Part of a small language model's weights: vocabulary 1024.
Each number is 128 + 24 x the weight over its row's rms, rounded and kept within 0 to 255. Layers, rows and columns count from 0. Numbers have three digits each. The size before them is the row's rms in percent of the matrix's.

# up: layer 3 MLP up, 512x128, rms 0.109, rows 379-445, columns 0-63
# down: layer 3 MLP down (transposed), 512x128, rms 0.106, rows 379-445, columns 0-63
# gate: layer 3 MLP gate, 512x128, rms 0.117, rows 380-445, columns 0-63
up379 097:113131143129143127113115144096110183090136102118141135166145146123113107145164153115140106104125180087116161120150110142152110124111130146119183126138132070111106069139147143131132143109125145
down379 098:140149140156101123104146166167124148103138133145136124182116126131113103145139127121119089093117117117096117132208094152132102150137123119125119088122141118168189108152131159134168116140177114
gate380 107:068134125103077150140131148121160102124120067127133100138086153085134092143137147130117185149112142163132147128139088143127094103164135170105132109106154122128110166127140158128135149141128143
up380 100:119147130098151158145173141121117154157141121145090110166140085121129144147086083133139139128153144139158117180093116119113104099145091112137154158122165128159142134138145117141126145134123119
down380 103:116141113139098103096142113102089101098088095123142082093129114100131161151078186168158118145126120133113101119158129135156116140137151137128074118134149099160155125114150152119140166122120102
gate381 096:122137138149148099104120165135154126130092083143156135113131107158136151148097138125138109144156133123142130148191122106119143105101159152128059158116176136116112162112124122130157127149129115
up381 088:131099163137154098073066153162148118119105105148130092108115075136143176086087133134122099165144132122191104115121120102117163097090117134132125141164137114092132145089132125130141112127124114
down381 088:136116125141102154114154105115135151137142152120137137131105124084118104129080116113146106125096105150130167106108151154085124158179101146087180099107131135148113099128118110114118120110144154
gate382 113:109145140153180113138128088173102167166119115099084124132136081151105110098105110151103123168136191150096112136125122137124144109126105118119156124087108124160155158118138083148134127112128110
up382 110:102112137082101136133104108110092137071101115160125156137135161135139092117119143117139114084119103141145098146084127132108156135141098153124112114124141104115152123127149127175143099118111102
down382 097:130117128141126123103109095185133144150127170123117135101134089136093155141136129159071124192120133135106122125136114102140104116145174123141149132108126148129121149154095113112165124134107130
gate383 107:071141134090120160143118157138110113081148163101156171082133124130149142142143053141126117083107140107115168151154138121115151073131156118127121113125129082157117110123124139119105139167124132
up383 102:192121112131123116146125120113151108103164122081150169142136186137093107160134135122114137137172094113144160165105113149130123140095144121089099138118130126137145123132100112149110144180115132
down383 099:150125137183156125128132134107111157139103091161127106120123117103098102100082162096144131158148161119113096125119138117119113164162124139114143107141095149093092112125125114133142113098135151
gate384 100:112174092192074127138117129160099090115118131139078111110118113150076118116137130094142090106169156129126092164122080102147149105159114135104134090088157144146147160125145129086154124104120152
up384 094:154101113075138131138111157192109174157097132100147148138143137132142142124144170112167094144156158128092167155119134093148104097144101085118114142088142148067105091109150148140145134113134120
down384 094:090179120160075138128153125166115096125125098111129112108104122141094114147124125098144115182144141127130075189141103121126091123103132134130127104150140158158155163133146126123113108113100139
gate385 108:087131118103149145137095124169144125100114112073101094132147120095150116196109114096115147111165171136122159125152157110145127142116137108130149110098145123126133066115112105119130140132156171
up385 103:131172142107125122108116108122132103175155169144113166131085133163115095091137101167150137164102119111113122108130113114199116102140108155129119143133174134132071131138155122102113136127138116
down385 101:100148108141133117164150112110145130141124112157112095089117148128095159146106133099077100112187147137116137146152135138142145123122115094071142145138127087148153126089104112100124127151115148
gate386 108:092110139109118165110080152107125168138147114125156128074098115166144130152080129150155139108138167152132145147127144109125187151125161117137121149163168117116140115133127110137135136150120122
up386 094:116117107148121088165115118160149117147085145152085136144149135120126133124161175119124115141127137140086125114113142115113157132124121120128133130115129140111124153111119167173150182150121151
down386 091:099120142144112176169111174155095190149150149115152123111125149160114124146113131091142116120128157135109130158136123091091149116127152119164131124173162126169120149111096133131155119170117107
gate387 090:138137167112124164096130127135177142147150130104123157121108125170127164081139125130106089157159106145207164109137149140123124129123137101148131070124123102125096128122132125117109149159128145
up387 088:096119128129119127132164073115095153100107157132107158127121163137161103172159114130136158093114122076072099134148090131118131133146123092102147124137126145097151133162118138117109131126126100
down387 086:135091101142130112126080134118150158102172089106135090105141109148120107084082129141088085120158123160144090132082142128117130115119097105123104106152084117117074122137136114110144124167133143
gate388 113:137144124129158103126137130122113100099112129161102099150125152152158103130139143120127139107121110131114133137136118151120150109118097144071079089142127100089087149165149134094140070130146151
up388 114:169155149177130168111085125107094103109174126174144134112140157125101159129114121097130151162144109098109140159152143121136114137088124119163135114145134138120188144151101125132093125171085128
down388 114:114077121141111132132107186113097131132155163104123153131118109140139126133081081092091138106132187149095160141136170177124128150121099114125136115166122143121140132154160162124131108114117128
gate389 084:099111132144135100170130121125087160105139156143151123080118137172095118134117143164137104141126082102132097101146128140141153135125146138122102122144087116123158150129162101163117091150100115
up389 096:157103162108104100144138122085119161151149113139126119123092095144131164133109090146117150145160127146127130094139138124135090156142090118107163120166176087154101087124147112090115087135120138
down389 103:139126121138153100162115145078119137126148100151167083118167079145119138129130112133143128132129136135105173133162133109172164154111164104065096142147080115157147133079163131152071104112107105
gate390 101:120160136121125171088112153129122102125101128108096117110127117094142120111125131141106136148164183164131153124121169124175130144134135102150107140086119156175145136108118142124148153124145141
up390 091:178142136140138128116112117103116133113166093085144099101146122089162141103112151112153132090115119126144144123115100132147150119144089098093126102183124160102172129087098143121096098125111105
down390 095:145162129110152133137171102156096166075123171098120139172115130085130088158107119146146115153127107135098111110114118106161171113160077104137143141132141115097104087125109107150101124120126127
gate391 106:150106158156110125119136135125132146145128129147115151082149186153118090102106136161124168130121109129169154072118162126141124117125125118171131144110180131150154103137170132136113125094150128
up391 101:112147131068146114110114124148110079109098118125142104135150105164160154159143153070129089131163167093119120142105171115107087157114134118133110143124105158124106148062144102131135070132086148
down391 102:112099128124151146134149101128137137155168150163125122144147158130099136153155112134145100104129151130125138131175092120093127080104104152093110106132138132103105131141124205109139149169081112
gate392 117:153102167157143132168117085132152143135140143115145128087138099149119143120131106145123071146146116129148122121108160126115095169172130142119120104180121130192107132121130092150103081142123135
up392 127:140160083129114131112132175129085145133131105153126129155114148144115108121114124100113115117099137167089154133111102130121147094070131120102136146119128160105124140158178145126155137147125126
down392 122:140136130103091137125119162153155128141086105123105116154121140110137167132135114088127114107081149156120116128120118177071152100119187114145141171090147137110124164119104146081178165107107161
gate393 100:132125120125136131108116118109086143107154118117136109123104100112097135118095151130148120093108132109118178159107117102180122134155131136098092092135148105128130121134145110115156129122125135
up393 098:171155120140147111131113132135128152116127119137116150104136199134139137112115106088156127123163116123096099142135123121170164131145189170136111118134127150131163141130131126144142128140169104
down393 106:164137110114126115106140139120144122155137131144103139131139182126151101145148137094138142106146070147079089159135137126099165129134162145134124138097139130132141122156123102110108098117119105
gate394 095:130127170150166135112158098125133097142124146136113194136154120144146138149153143124132174125161142139107096122142116136148145112119136137165092157107157157127160110102069128110091161098141128
up394 087:127124139140142099129119112106118099152090104124094141146152107107113115125139104115077183120111157143147086108105159137142144157088158110142156152117102132088139117093185156141108156116183115
down394 093:127115101094099139103114167147116194150137123096150077142150144098096151102139116132095092141121093124136127172120177131109090114130097129108155122140104138122087144121202128156157112139136117
gate395 105:129125110161113123088134136099121126129155141166129136125119093143113134101089101113165125158132167119149147124104145118156107129131122119116137131094196122160138126102134107134051131095130083
up395 104:117152112151213126153137102144130184127128107119091155158145092106116127100144139110152067126138120095108077180119159096191142121133131140107120122153114093112141087148103118121132157130162175
down395 105:119093149084075136142153102145179161128147134123143152092135148142151088139106162121149173107123106123138110122134114111166076171118100157124165163133142125062115092124126105110130110155142096
gate396 092:119119165081133153111128115127101129100085136117124087095078122125151113112109113116076085124136106132116140155123131129116114125149127114108124153120118156185133125174136148139151171123112134
up396 093:115152141104139099110161128117132169132091093131177112108165149159105127135147122131100077113100097109085058107128107119111157105088096149111110143115095128166106185133155124098152120122145108
down396 104:126136101178159147136128137120106149169137098154147101151173140121103143169114127186110145142091115120100089149143145128122097138115129152133152091120167108137154133136119136120121120134177089
gate397 110:093139112090115145118085130096128095128161133086184124106144154120117106115149119120123124112151102092145129143143119123114151098139125137090108130139109121098127125161167119108120161066187107
up397 116:136150129136131134157128122134141135123127120085094094148088124112103127097125124095131112122116163153137119121134145104120155121135142046085117069095157165127156144127069164087166127105120151
down397 113:098139088157125138120101087124114132186167110094142100136085123143123147107143112090112108117141177157143107199124107086148117095135120134131109116178164138136152147098096129105118110132109136
gate398 110:140108145113108171172179140120134108136109141127116118147124155144168108140118109142134145088086138136153137107125155157127151144141113142132183165087110158117090121130150139178141132126107110
up398 105:123107107155116143125167157100094125112112103171092137148135126099151102092148117140147164119099142103102126124091148120125094137163118145111134104092094122151143087129135160127093118143137120
down398 100:128098150156147082142091091139143132089172125108117141120088138117150145135107155111095083149181110148097119155152146123129151105109140094158111147167133112122103108102113109133130157122149124
gate399 084:138154120137140143094140151134133115123120095127137086152161117157164119164119116135145129145158121081096134111168093111116127153126116085087156134113155115118167122102101129080130137165141150
up399 088:126116187112115086134105142067166129107138121167082146155133111125138092097150139091123128127107156146160101133157146127133149119146074141113105183130133110103128120148153104130140112136110174
down399 092:133097078098126123147113078088118123095097125138127124153147101113178128131132121139130136108109136145093125122145125132140101106100141117137102160090130131136126132178141116146099106125083132
gate400 095:160143138112093181131137110094106117126099130161162100103116090122115129098096112124079134116136173124122118131187090158166142153160130150111120130113123142127097119127151132082132087120101158
up400 101:100125150165165069135099151151098156143135144124119151137158118082140144154135148118117123157123104158155110145122112119112139146151133157136166102154146097154182072132119119138105165122114098
down400 105:101154152184112103108117125124100152132160153079150148117133109105104140151177126110082166145140108126146113167093130145159129151148075129156094131132152138136124123133128133115090108164116143
gate401 096:115117127062162146111135145149166178133172062131135110119134117151168100117135136137144148129141138108137148130103155124139121108141134108098109112139169134120145132144153122082093102114109153
up401 095:179141153125127134175109156068134067122118152091099154103122137092106169123088140088140109130175153118149115149118118114152103127134094146087123132164124112125127113119133111110086142124126095
down401 097:163164079126112131134160128135099114109148074096185119137120118132172123144121142096111114127157133125160114131130105101146101137125164178091143134159167120167144146180122125123125168156138154
gate402 101:162134120116144136165101151135132107097161076121156088158129091162119154154151159160137112120096161104105134069185139191117094109157163127140148103113142135120139133120104135144142110140157131
up402 100:151120134155098123103139131114117120144128116110106081116116134171095130171106161086149117106112135109129111161118121120126113094118083132124106113143128155131144118132155128085141117097142164
down402 102:109144144162083116125132133105124125121109102158122075137121118177181148146124178127152139133140153160117155111104101056088132135158146118140165121115138122119135108137114103153111150105140147
gate403 103:153075149134125115124143138136099158076149088125137093123144109115106139160161166128109114128110110105102167152128131080100137156165152100061108077092151105123128156130138106085147095151155147
up403 085:145159111181126114144141113159154122181095124106123086110129130137169098157132165119127092108121156197126100141138151152146118146052099117107172149159148151123149163121129139115140143162150111
down403 093:139120122161156129149111114148122148132134086101161113110140125115091145146128101134110109148146117089141172126134110100130110142147173116091126058115132096103118143136166144102124117148161140
gate404 098:155146144111124125102117137121110104164140137158098106127108129152137113136096082115116076078153101110123099153152113104105157120136106109102110098154101116073105147129158138113151098119115092
up404 105:109129131089116112105121174136138100140101130105172095102119114138101143120149134099155119142138142164130128166105146091123119127121152145105110101161113182089136139105115191106129140158151141
down404 101:124155119104081162116115154188131101111144109105144141168154140145097119115141135119132178131111150110171152091095153142117090154156118175116160122138120125120145112080125157159162113124136160
gate405 076:118128179123108185133172108127148087095124121098140092134099161120126142146119134111111127144112144157130121164140127130123131129073127084116101139134102118128135117147137132157088134127112124
up405 108:102147079130077175140089143119101159152126123136149105125146144142141138137168134114094114122099108163105136164095163111073143184121127117130125142155124076143110147173157138124106125127133135
down405 117:123128116124071191133118148115113166130158064133104153097115154131141111154180124093129126130106123143095128178113154142097127142119099093121093155154119106130087145155160144153122139097106113
gate406 102:131117137082150139080100079132167125107102124162150128077121087169123124115122162118122128095109162132134093120184131105084161113114149154168149142121148129137095129132112141115145110116122136
up406 091:161105118158126110170148126168146094146140140139149116118161173114095164106143102166128131141132113089150144124120135128118078146138144125156139144171120100100138123159164103195120141136130112
down406 105:155143135100168135111114102104130126102112086154144133093150109174132101086135173132145155123126117134130147106158107111093144120121154172195154153123137140141085149126100141111149103112138151
gate407 101:091156134107104180156109141147075144104106128134132127161163172146096126084149088160142115112142124153182130122135127119145087141112128188151099134159113131153112129138121155158099109096124131
up407 104:119118150145164124134144142142112105108069104190126197142131172189127126154111125148133119132138136134135155117149129119103123159150137143134100129097117118133159124125137125098110097120097108
down407 092:172160109092099111109096132141111167116163123079110138171093101098086181089114097108128143107169123137138141141129167164136172095102102121124161113149134128128116140126129151165148165121150145
gate408 093:161110120132164089132072104115115152120172149102142136129114112141136124147091144170141148142120140127138124089128177139113108116125183095133139106117121090165114165121139121161143140143106192
up408 102:108125152104102114121148113128140140084155133097147093148174124128124140139140150127126155134143140137087108118082128105140118110139101143115122134063135171164117117115088159111082110083154131
down408 106:100132138117114129157137129116087137142169178132115111124126126121121141169138129158141155149124145116171089111082071134126108140126118128122177089133131114137106133120105108103112117188080123
gate409 100:133086114120150115115098138126164136149145178107134153117128152129157114112119133128146151116119154127119158087145140145167150123119147095152113122127111142112143113126110145099172112086139146
up409 089:164159122146165129081118123082120151079123111147113119091142130108103150137093157134105127146150109048107095148129087128095082136127141121146123134151146108134097150173114165139082134120087160
down409 095:130101138138110113133092090121171154137135157105122159134089117080143112115114106158164158160129134113135139089116143159168166129094107121150130115142141150118139097121110148122191109117154140
gate410 105:109163162118104174163104144115124131091142129146129140141086133131084167141124141146104174111123144159161171167135166172131115112118127152147125161155105167076116113140149148120179104126074123
up410 103:147071172085140159144116128128127119116147173164166117152142196170141155139125128107112140144095109181135124123113148129127104152164092127112122096154197133119107164150141129098133144161105103
down410 096:113129131087128148142153116134156116142133128124096158154128115153136130123138141133137181123142137135152185118102126182135182113134163119180089181140129114116122152165134151171131130145151107
gate411 100:109124113136175134121103114107123141071132141097122092131103130138125132126133118185131141108126144116112131145134140198123136116153136167160097150119144123126120108100128113137133065142146127
up411 086:123118121127134121143131122091105107086165170107126141122113077125122159094090139172125142117135109170085128142147113144136108107142150120103090134129133110125164116111113074089126126143146132
down411 097:116077138115089137118177148126143162149136090195123122127128108134130125122130173094086123126101129170106100112099104141138123155115123163099160082178128148129147118135122131112124152124116151
gate412 096:095111159108109145169125138089126099175123115109108127163157110110122133077118133159102130103104165124128119141074120098114085081147141076159140072116122139108116107139116132099127133125127124
up412 100:162143129132140113151127122100089108156152131106119115144125080153181107114133106119142110134159120157123143130074119176130119146106137124129099138144112072133105109141123165105153121157107160
down412 093:116131117144107124136096126140143146094095139170181167117098144205141123153101146139103131133074153120121149101165151103172145141140143127134191116128123149145163130106163096128125158096136116
gate413 094:126102091142097165121156088139143120119107136103158100106105116163123139118105137159133098152178112162064143150132120099127114145106147088135133132077156194128137140145111118083106124124106080
up413 105:104159133145119119123103156101153156122145106094122138117164151107132139124140128111166119143147108092161123132156113125108133162162204159157100146134153153129118101117097151127150123113143150
down413 112:162143137133111120106135137094146145117148113125167139124155145171165148080116104134146101169114118132117110123144097118155159126129158105157091158122156177137138131127128127073119123103128132
gate414 096:133138142122105130139115115124081131115112078095152084124098105098092139128144158111110129172132102134119159124132132106150115126129106107065171130148154097130094133136172183125106113162135162
up414 098:087113133113139112129076101136111084151138133155161130108119165096141109165116102126123156130154120143152106106123088136092157112137169116141153159103072178150125139132147100119136142130087116
down414 097:142152102095136117125102112170133154075116116135135122121140145107118135140140107042091126170177164136152124150127126123116146100115167120140109153108128118106136156145189141100102101126146143
gate415 098:129139157102125133139099112147152082150142083117126117109100120160093146126112134118139139147167158151139120117134133100126095098159122079107125183152111128085156127079109164149122137113128141
up415 107:150120101129083133126106109173117142148151112116127123140176151136129123164132105131139141064166119093100107097119106093141127148141090127169166110140119094123113146085117127143084137166106130
down415 113:177136118093131123117080140131145142138147142104079155118137152146127108142104078097098136111162146136095135139135143122117089104087103109142107106127108145094124137084125127131113157101130148
gate416 099:113078103113163139110135084116092118114093155060146118125143126097134112075129134144143117120111129097108124153088119153134158127143118156121134140121142114101111077091099134114117114135148131
up416 098:124144096128142124078133133156118119122125151108128150125179133096154100112143141139139129129108118092095159141128168135119171144118119140140132107102116062112124093120110107111130143117121080
down416 088:128142150119099113182133147116164145117128111141122157156079131159105154188128090110111114107107158170152099121135093133120089138134131094119097118164108161151139165150169126146129122106112125
gate417 092:109153137095084136131118106168122128114110097189119091112120178114186108121121099147140144130149121133152120125137133158110129094138099140160167155107133134159087116147187132111145128126132123
up417 092:173129130114127138113087130116083146150138109102156122123111120154150147095092093153072109116116152134098121148141116123108132158126152110079123123131153093116136141116070142187148110167135159
down417 102:109178121122100140155108129141078103157104148139157100075104151144151134082122110125137150102143139078162127156132120138121136150145164073173138141122131075130069104144166148150102170158130123
gate418 099:124128122129093135144112094149138152139135164098125102095126160121164130121105142107136111144141104143149163115094100091120145122102113133144085164129134115157149130119135087177126133185118152
up418 093:091083117084130125110114157131113131106124127115117128109116117135104136117094163148133099129147115178152119162099135118141124106102084178198103147117115097116107114097127162160128121116123116
down418 090:137132155142134116134097149102153128146128120143140151145135132104127135145168109103125114112078150096098127103189088113135115154143200118086136120161097114127132130164155113118139144137128160
gate419 107:106118118171145148079146114163097153119147108128106100102131120105138108111147134148096186121124134137052101157117148137166109111110133126151125153092121135125109146148104144152136158121143131
up419 111:105077133148094178129113152162161119099138128119122134115131126093098130150154102152155129130129147127146117138122108172108113180140171112116134076102145112155117140165127111132089161092143111
down419 110:136118127120157139143109103111098165100121175099147129139151134105148144153111148177113157177130085142101155123095130114123135147099093141157118073097087138090142112146142117151125116085124152
gate420 112:112134180141154160118132093153118108106130174156133112131167111118132078152132120155091174146112133116126140148118149152120137124119123120174096123119114134131129181165122121125126093129108140
up420 107:147083134157140130145144097145151132153117173095080121109159070099129112153089097119145120137141141122146159117120130100128097109113153112130122102098104137138164112135105099147162167145167126
down420 098:120160143144138133100153110138124084113108089147149138145100177115160087111144156152110108112131102120127156158125116111111125130123145173148140161142084129138117147121137156085095132153103129
gate421 093:128149084104119063167114153204095138148098094113153160112159082140125167120120124156140064082145152142141131124112120089145133134125119152084132140114115138108144088138134099114089157114142139
up421 094:126123123128117111120136110153134115152108145130128085129146149096113138155116126103142135115191109141174092150119117101165119091108075171110073158111140155120102145121110095097127126163090089
down421 100:129115082150135119133150100141071107159159156098154096127131089147143183117126149130161101134146164121105151140104154114164111112086126114130167142123132168106129109126138161130156162118114107
gate422 090:107141102118140140130131126087153157121175119114092083107124129141146102131112159162097120123124142135126158127140097127089086142175098133168142115108137153170149106106120094149105072096160139
up422 097:123133133143129129155090146132087118117107110137124119143060125155158143110108155140148118096154139131092149077074132140092112137165075102085130128090116132134157117135187134124126139117153150
down422 086:116124133125113137123170145097171116188159127125121142131118133102107088127113107107110142142130088128165173175160134146131107097113148140121130130163151121153143132150099130146113123129086111
gate423 104:133127154135112136150126155142150082109130146157096114135146124147088136135104159109118128101136158116110127126118172134090104130129163114080159123118144122110102100133096160142132067138126116
up423 092:080116157179115128133131058140142123131131154159099123137138107132108144136140102135132137172107102145109112103083156123165112149123101149137129138122125193128161087167103142097146117121110142
down423 097:161137141128129103150124116111088140148116116117190142129128133118194130157105128152123125133113126166140118189136141129131126133135140138164124151147109153119135138102189098108135178120157116
gate424 099:147109157141130150081091129171147128074129162140095130118073106113119152132143120110167146127108154110162127126069098131128130101121133141126102112130152165108116120109130115095142125101116162
up424 084:154161112109103105110153139144128088138105132152129102115125125148151173176079135112108105125148133125109096119137146127127092115106121090064124125150128164134084136131149133128124151146137111
down424 093:149116099130154135109113112136157076105133129113126122109089128129117161132126120104135078105109162092172156119067133113103076078146128127133120118148121153116095143117144121137118145119103166
gate425 101:139140132164104123167130139110164145140114125141122127153095154084133169110149121117144092122131125141096150093153115159183117123122134107118117134117136160111095119156125136125163121137146099
up425 086:174127130121110092150133133136114144149073163109121141116146176142145150120194134118123139160084091159113121113137106139167149100094144159165126140135108167136156103091127091117109103105137081
down425 092:099113146090171114157114141150116134128143120153125079107132085132107127176074119144116128102138122100166116156116155115108156099158121092139116102119115109135093130124156105140123129151093134
gate426 090:164146112155141181119121119098152105157123140117141161117135127122168103081172117135067123132134131108125122150108091094128098139119170147102133122102086089152137144126129134120098105169121112
up426 088:100154117153154152131151106131190108124125147145105133130163114107103144104128155117123079148100120178140134127168141109135108167097120123122129164136148106135178128161127129092130120151146110
down426 100:122164130154118176128108141114168121157138153166122121124095161138146129087170125126116102114114144167159152128098113091140131169133130144112164144116124156168130128146131140103123113134103130
gate427 101:146124153116095112105149116165146112120142106184141134142165157129111106134151089130139074150161124145136114128147145103140175138133149122116165141131129084157140147105142089055125145166145118
up427 089:157088165134114145104154138121127134097094146185119145133154168106151157108139150123157149148111109124123064123104119150165144137149112149165115176100113134158165120098134136125163144163133134
down427 094:139097123092121159147088123064137102142178122127137156131100147169098178151144109124140117081105119119149155123118122161101125109125126148098170116119116144111120083154126117118133118125112115
gate428 126:115129134130142123176129127143139115131149123094065095125130169147137132135106176114138138162158087148125098112144130166139118072163131129123133127130145176090157071105107115109115161095150127
up428 112:173148162114116136130120099114100134175153140138136081128125173099161149185145134157123155117103143075137147106137159122105122117159102154101114149113130124106153148162147138144090116134156121
down428 095:096123123128187112166151110127135115139127118133091109116110147129119110119093176087132148141154087142126135121126122148131157075142134137118136101129142165094161104082106131074127188129124130
gate429 096:162116159094097136149136148127131161114115122105106142184094148115120110150116133142171109130138139102138102123118121071139117161158133109148160050099146139155115116109133143139139164098119140
up429 110:114133113103143107082120132134145158140107140148131134124125123119158126102114123121098132125154143151138126116148105157107127127074121110091136168138111096103121120134144092142194171120161103
down429 112:108079116111156140111104147129135172141136137121113127174173113095119120124130143159137165119133130152167150133129121121106124119144150132126105123116102106165150134105145138161168156125137149
gate430 105:092154141081149097115160088181129121091100142120088126167100128106095121144112134110140088131186147155091136127151083107162160118125135127123135116116141114153107150132101171139152095128128110
up430 100:119104139164135112126098135077125169131124147106144105085111154134119169195146100107114114148110119091124104124082169097138104127137172112133119094153193113092152149173121098096138123115174119
down430 100:097140138064153113090161100159121117127155128135098121161138130154076170108138135133104136126164151165147182127158130133169101114152131135152145111082171122147120144100123163131144129102120113
gate431 093:111127129120162147118174097140109115079134171158146118189132088112109145132122107109112097117157100145165159154110120126124123137145150158137122118099107106125139104094135169111078136116116122
up431 098:132080131131137102112183144116131190145136117158154143172119122146138082122136107141113129124157089145123121115126138135153095163155126079176109169141133115143146111131139106125110119118091136
down431 102:092155162130169137107138122121160125132087130157091100080130113164091152126146140132132120148130118122140101157124064140085115145126139161130131114130116109127146127139111138161159132124159116
gate432 095:106167118148132122108153135142159115148099156109136175140127103148127147101128116118108117117162087135158132110153136092149099149101141082155167110170164132100175091130131109074125148140124120
up432 102:134109127084114129125127075107139164135146138125100142119091118135119095102137138128152107135174105107106109164137107126109100142160166158090146185114118094159112126114123068122110083139123125
down432 093:068140136172167140140127130128119097157117110096152126141170136107119146140164117133108124109104149150126139111113146140148139158080095107154143143133156149087177085114103142124126143110110126
gate433 101:087115117145132088170144104140101164139116130112108118140131115153155100123128123156112130138142143173123114146138133157129117140122145090151136081125064080136153121162128143070150122148119148
up433 104:096109136131123126105121122146126116143188166140096091107151119185122115104092127118105101098136173167140146143117123109111145109093086131100115106112111104107114146101101113091132135164114151
down433 102:120147132109068101136131133108108132115130173125125137178134131131114109143152137145163110122134144119133106166116121098114125151158120104135139153112178134120153104109136155125139148125135128
gate434 098:127149145131116112132062139122117146132139118117112129118114126157118118141139115144098121107128104164178188151134109144127120102133148147151078152111152143168117123126065107121165117090090111
up434 096:142109132094151084159161135119128143137110152138149141109085148133126107132103128131141133169142158112099087103122187098138149142107145172069173138133141143132152141117136156165114151140136122
down434 092:133141136155139167116114130132115159105086125115113148137087093130131148100151158155146136115117131106124127172162090089154130114116165163156128108128133138120120099123108125117122122115132111
gate435 108:117114155132132141126116158120174094132133127095133125143180131118089182078157174151118092132111165169134123123108127123113132127150177096129129120113088112122084157104091172121110139097126140
up435 099:116154120152164120107094101112126091156130167085157130074124149141125111154116105151111102117131112136121103114091119139104150134165157154146079078157139132123164115136103095114084176119118131
down435 101:116168154137130143126131161132157133120150139141123121175162103163111119118144158162119116127066121127146083150117146154118140103153165088117105138142148151100091146136135187148145138130090177
gate436 101:136129148103109117126128109105083125114156143108124125099147128124161166136132127131123102128138156162131120133124140154127110165141107090127089113098116117068111128159126117089138127139123115
up436 097:104147113116115173172145173145155113128131071122131148155120142117143146146160101124166089131138111134156098112106152071096117103156142108162110137124121134143136116157086161146143137123142128
down436 100:122093180110092157107138120111131097101133161125145146112140134122140118122172134118107165093123178111118149156131137144113106132170088115155090166101104144122139129140125134095143107124134124
gate437 097:113096153150098148161119145087128099130155086107151145140120099135121144149110141126193133102095100152086109090140064126183084157135130103115136095134138117097140125097135164146148104165099149
up437 094:141121111134161095153150115156118162110166102124126135163095115113143116136120136139163130125154122137098141072127112138122134153158105084122136092097173143132150137143081151148135098110104140
down437 094:112158150108135130160105123121103151092100129081123128099155105133129144164123155134089099109117092130125109145115125147135143110151127118125123167110143181166133149159120143112095119148147129
gate438 104:158135104144102125165135155147109108142133141107110163145150127140142106118161117184118122147136144170125159128136094119187132109146107137098155107106123126119117134162197132114173116169089070
up438 102:115122160119117134125093128143112134165153125133158126116128099118137127102099134123145120117139101137092159119101105129123117151114138146151143161145112102194127175102099140164097143095144186
down438 105:156112112120186146129161152141146098141149139122113150114095108143153135139075067156145149126125108151144153108134129111145131111157149134088156149126118104140091170125185158137107137177137128
gate439 085:108130118138130111145137129168093120136143186095085110091166126128139181137134136108135141085147168112110108142144124107143119122157088129122148112089143118087155139136117148116114114125093102
up439 089:101165121118169092134142147154114132139102158111106148093110125161170111087120129111152151127123134121083118156145120138143152082134117164160130116096160171109158118151115153152105107104111112
down439 097:135156140085153099150130081118152164161110121121145125122108116135163086111130136118145114178109119110090096111117118152128112129127151135125151163140113161097142116182131135173125139122101086
gate440 095:106111143069151151145104148127143114136141151098111122117115087123118149141081128119117138130147127103111078168163121099123120085128115115122149149136145110121174096122063138164184133146131150
up440 102:156144111176098141094093088108129132191120155116113093129144093115143131109143131113147141121087083159121164115111141158130154176190114138157109121089150145131139126141157085107109111110146114
down440 102:120131131118134123199139144113146123127133155179125123107079155127142155136099122082093180093180155131110125136134123133095083141132138143150174124160079113134154118133151139154126122121114126
gate441 098:106102125141155127100099125151115180136158120106131107090132101137137134141124168128129165131124143170146086145141128127195144154145120124120072131164101142143175109082103135079133115107104122
up441 093:159141119118139130148118122154133076101111058159145127138116147162143138097131165092134118137156136138117130118155140129139126137171114107138149116114075110148088152081140141114113147173126151
down441 093:115083097110155119102143127158122137131154166117132122091154113121127152163131104143156116133134131151166118153144105136145115152102143126136068154141130145181194103084096128141123112110099102
gate442 097:141130118145146161115152111149158122126115138154142138149145128129107155144148121116147190174147131128167123165158133160134110096101123154138137144137185116096171103113125120087121125116143138
up442 099:110119137131140126105092159138105133123103102103132118161137177088148108143133088115118076121117162140136131121133122087125149119123171154137137099148146137124116122091131146130107170128111142
down442 100:173157126127108127125156122178142097072142094163128141139116133125147161136139141130091121099122150094129100152152141106134200133140106141155149112139160157102132119064114134094118169090100136
gate443 096:146139101120105084165142136119149150120137120143128131131106115146110149140124128110100186115143193155121084136107111075125160136137121129080138128124148160108139150139124114121123135106135136
up443 098:109174108104163124100117169079106110128094094165121129126119137076155130155138106165104135136107092110142147120132091090094113145144151100137134127150102112116091110147109106114132152157133153
down443 107:113121132148158106119084160124099090169115098165115120158119138131127164113163138164167103131121157082154161149141095092101110103124120147143137125132085154114116090112154104150141104186106133
gate444 100:117136128123100155118119084142097161073096113136116106191128076131111118128127096163132169124118141166094159121128121132176138130130167092116135120098120090131154122130118118138105171141119205
up444 101:142112120156135137206099156147128126124143077123091112179122126131172104160126121122169130121122110121122127141087141135129100122096135099129122112112151138105118113145140119108155112104109155
down444 102:095089147143094133126115147124135106112129131134137122138129100137147117162118104151114146169103167144112175095086078074143149137095160100133164110113145152151177108164122165118123111141120126
gate445 103:163131123135164133131134149175121118136141124127110119088131130148129080114099090114165117172104182067128137160126129135132128153127159132150128142121132083135149135137152138122155113157128159
up445 106:134147095130112124071142127135084091141113094147136118130147128153111130105110133142133119158151111103118150164135104164127116121151101133092099144107106118097105145136118128080150153145072149
down445 093:122096145103112092136106135119155149121130135171122117074101101075128098149135113121145133169143161137118126139093101084132124133098161124134163155126145112151182113117150129167141107159192127